config.yaml
activation: "geglu"
lr: 0.00161
grad_clip: 1.0
batch_tokens: [16384, 32768, 49152]
Each number is 500 + 25 x the weight over its row's rms, rounded and kept within 0 to 999. Layers, rows and columns count from 0. Numbers have three digits each. The size before them is the row's rms in percent of the matrix's.

# layer 7 MLP up, 512x384, rms 0.121, rows 440-458, columns 0-47
099:496499501425531497495538527497499514495496509478510449482510488504506490503475504549468481463497501515525532504491536506484492519525525512517500
098:489521495505485503514452483473532494483442492483499524508447491550486503486537517495572524552502472512497479491499475514489522520511538546493521
099:511498495499480459530494505480519489485476502505516475550500473514504480509496477535499504500525491502523501506498524526473499478525506540518534
103:511484497517523514479471487463527501479508516504480482502475514484473483472502518509479497516546497476521502498473476469531504505495454486493516
089:518495486497485495494501519529509485460467490529464488516473528457498487514506469460521483495522501496482456506510478460505501499468515428520519
101:458507530526471466525524527515485526529479501485502503517481512473471491477498521463478478483491478465493499506533511518531486472478516490499482
099:551514461490529522503498479524469525544497440483463504482486536506490500469505462505476520484521493478537502522485500528538485491492510552486484
093:555480480509501501505476497469487538562512506499503542516498542556506463516538514466474545536476562517483518499511518469474483480498512543520526
098:506527476482500527481555493502515466512537523441492474535551483490469510522491531532522511488472518539483484467496502483520486496464533475545474
103:519536517531511524554487494455511526515491494521466486519512471526509523514496516523496479566497501496514512529477472492529506519474465485466525
102:511510494492507479531486446543486475531509439517493484510519486531519471460504536492489498509514501526517554489491499524522489501502457532491500
095:498558484484455526502496504488535503484486527493541525475552491484506487498539504494464497508494438520509521482489493497550520489465506516511467
102:482482549533533480489490480519472470504539493507522492486502493440521491522502485519474484502466522488507511533463495502512483490456480490483502
094:484505496530489462522523520507520457492500521488500541469487492479465540569516485546508522479476564511549471526516505497479472487451534497530496
094:492497458506503503503501495507526485538475495469459551531469500486455529462511417546516498460461511497473514455491500521490506489504524470480538
097:496544499501510428488520477500503492499495558492505469476537499563459521505458529522551514473523503488520517469535452503532522487487506489505529
101:501515461521494484478488523529497463488473551526503443516539489507485479483492501485508485527492510460475529484499488502498483471475444514487488
099:477486512564514471496487499545483450550508459520494509521497491510507528465517536475502515531495479489481508506476462474503514454484486563515515
109:499511515502515530513541452503495523473511499494476509506544489495482470470500509531479543516478519469491543486511520478503507466532529475529520
# layer 7 MLP down (transposed), 512x384, rms 0.118, rows 440-458, columns 0-47
101:540503533452494537516481522491501479483500497502503506480470495536515521477508473514559505522527448486515475499446494478480492519549488465465520
099:476493520531519527488478518517492561518459501492485519499489508524501470468458490494486536494532533479479558485528501457536505543503544466531556
103:540502479489472499500534517507546493501514517505494493524494499462478480465518486463510495499478511488509510479457534480445490507486542487488502
107:454497462468509515476502466498512506542486463494508498528507472480521498503504511453501475523553507502526505486495508473532506495490515492501532
094:480472480500537425540472527488488504481477531481540500464519438504494444527548512491483491515486515502529563500524478477465497473517516503476514
096:496522499457475511483543471469522477470517471486520505520531477458479500451538534484510520536541499527534498476486477505492477480486477483524518
098:476467502474541480539489502511487494482482481506496494492478522512492455432498448475480531498491514532509503481517508500528506471497494498471527
088:535516479504484552482531512505526514520441489499483515500513521490519524512512483491504487453508504536512440500511534485514534511497515477510477
106:489466581482488490473519432499530475477490474498524483469510480488524562518511490488496481514488536550485501490458503460501533516491483467510514
102:502500518548521484492483491548494550540497516526521455485548524555497480486494527505505482491470514484541493542510525498510488468469509482462485
099:550524461527518524482468525482509463496498544532500498485516553494459500499508495484494490477488506508500489527488518518514527511488517496506499
096:502491505522533476521495535476517533501497480489485533479526477484460491477487463498504499511504510528519485509531530472508481501490528484521488
102:512532494515482493494495498521493484540489504457481512521463526508496493521434522460504444503455524465526470492467478533496507470520522524505549
102:521525475484500515544513522477534461550474475482527470511524498484492498530521494517492521472477528504479486509516554516511457476490548529501500
091:497479520528500485511518476493501537489492462482504543512506522479545453519474472495467492529447507459503510529491524484486510553515484484487500
089:454485505483507477510476508501498457499487469510488496500483510479470469485512519461454474508446491482520476496515526481519502481535496458486467
099:474528511523444507498483521527499513485474533510509504562499507509523509551504493524474477545494442535451507456504506527505513531462497475509435
100:493538498521511502544481489484523510491498501478523479475503521484566506477478564466517469541463458473539471491470473459491507498524474524491521
110:503486513505512500495540491506449475491505443479529470510512469510510507512474476525478507487492495519499523488474471463512470457469498549533492
# layer 7 MLP gate, 512x384, rms 0.11, rows 441-459, columns 0-47
104:500499537495491522517501451497534497536531518480518496470517524500532523489489489500508484530502502536549538428517482460457468511481478508525503
102:508496513495490517485531509507503508568505534481485522514472504484517506507468498503497496503495523513498491505500508568510485473475510500493430
103:504500496499429499549494468488500519499509502520495508493499485526474540448508419503513503489459510454514496495501514501514513452457488468519501
094:522521528472472494524511491496508488536481510476528485525516512500480486516572542457491474496478475524488458519536518494457498540498485511504509
099:528482495487508496458483482496452515523463496487523515455453486505500475450467524519472531493475493494547492496499512511478469498482494534529490
099:462501547490486484489530466509483461477495506497506506478522502474541510451514452488522479522513498507481467514489530524488519485511471571522502
093:554482445483517480466530478559546510453460502508518548524489491490524451516502489485484551522505520493529492502496481488514447464508540539476508
103:508514511505506542533491479502592463504521514496511520489507498520468465505459478460542449541485497520495496509513459495504461505484552498525499
104:488501462490518443510539476491494509466482504504539514465475512501487504443494486498499465442501541481513536501517538506534483530524517486463528
101:480436513463475500587494483502497489458465537485500462511488545512494464491480473478513510489489517459498532492469474526490514494507523519501525
097:575467488500543554518526482515545500473503546486497515509502503470496469516475411509517517474516487533512485513501472472553518460526561494529472
103:506562536497481487500492520520453463496494529525526497510565530534429534537495521495547484537514516522512524497489496517501441524535460519506488
101:490509530472486492488527539506524513511517483529534501496519499436509513439554486503474510527481479476495505509519469486530502479536478524497481
097:582546517548542505466495539497482464487489509540456496469541513495490482482535476512501470499496528517523501509527501518533487473496531487518484
095:560513510502508543493489490501529477532490485515491546509478513461493504485516441485505510529448508479540512488432519467495513471508478484506471
101:503498485477499521527496523502512517510480534526480493493500481511536517481499516522542543517478476483516506482485486466514462511458538470489451
099:514474504494481497506526501485514497516491511516488497465505488506505491519506488516544529518511525602487518477503506498470499487504474487487497
105:488523492495480503475475463512492501513533495494505500522496445496538446478479500525468480516503451485464515492522511497521491559538499519521482
102:521551485500478500489488489507487493494485537498466493511504512484489502521523492491512470531483504492472504489460503537486467490463509481510547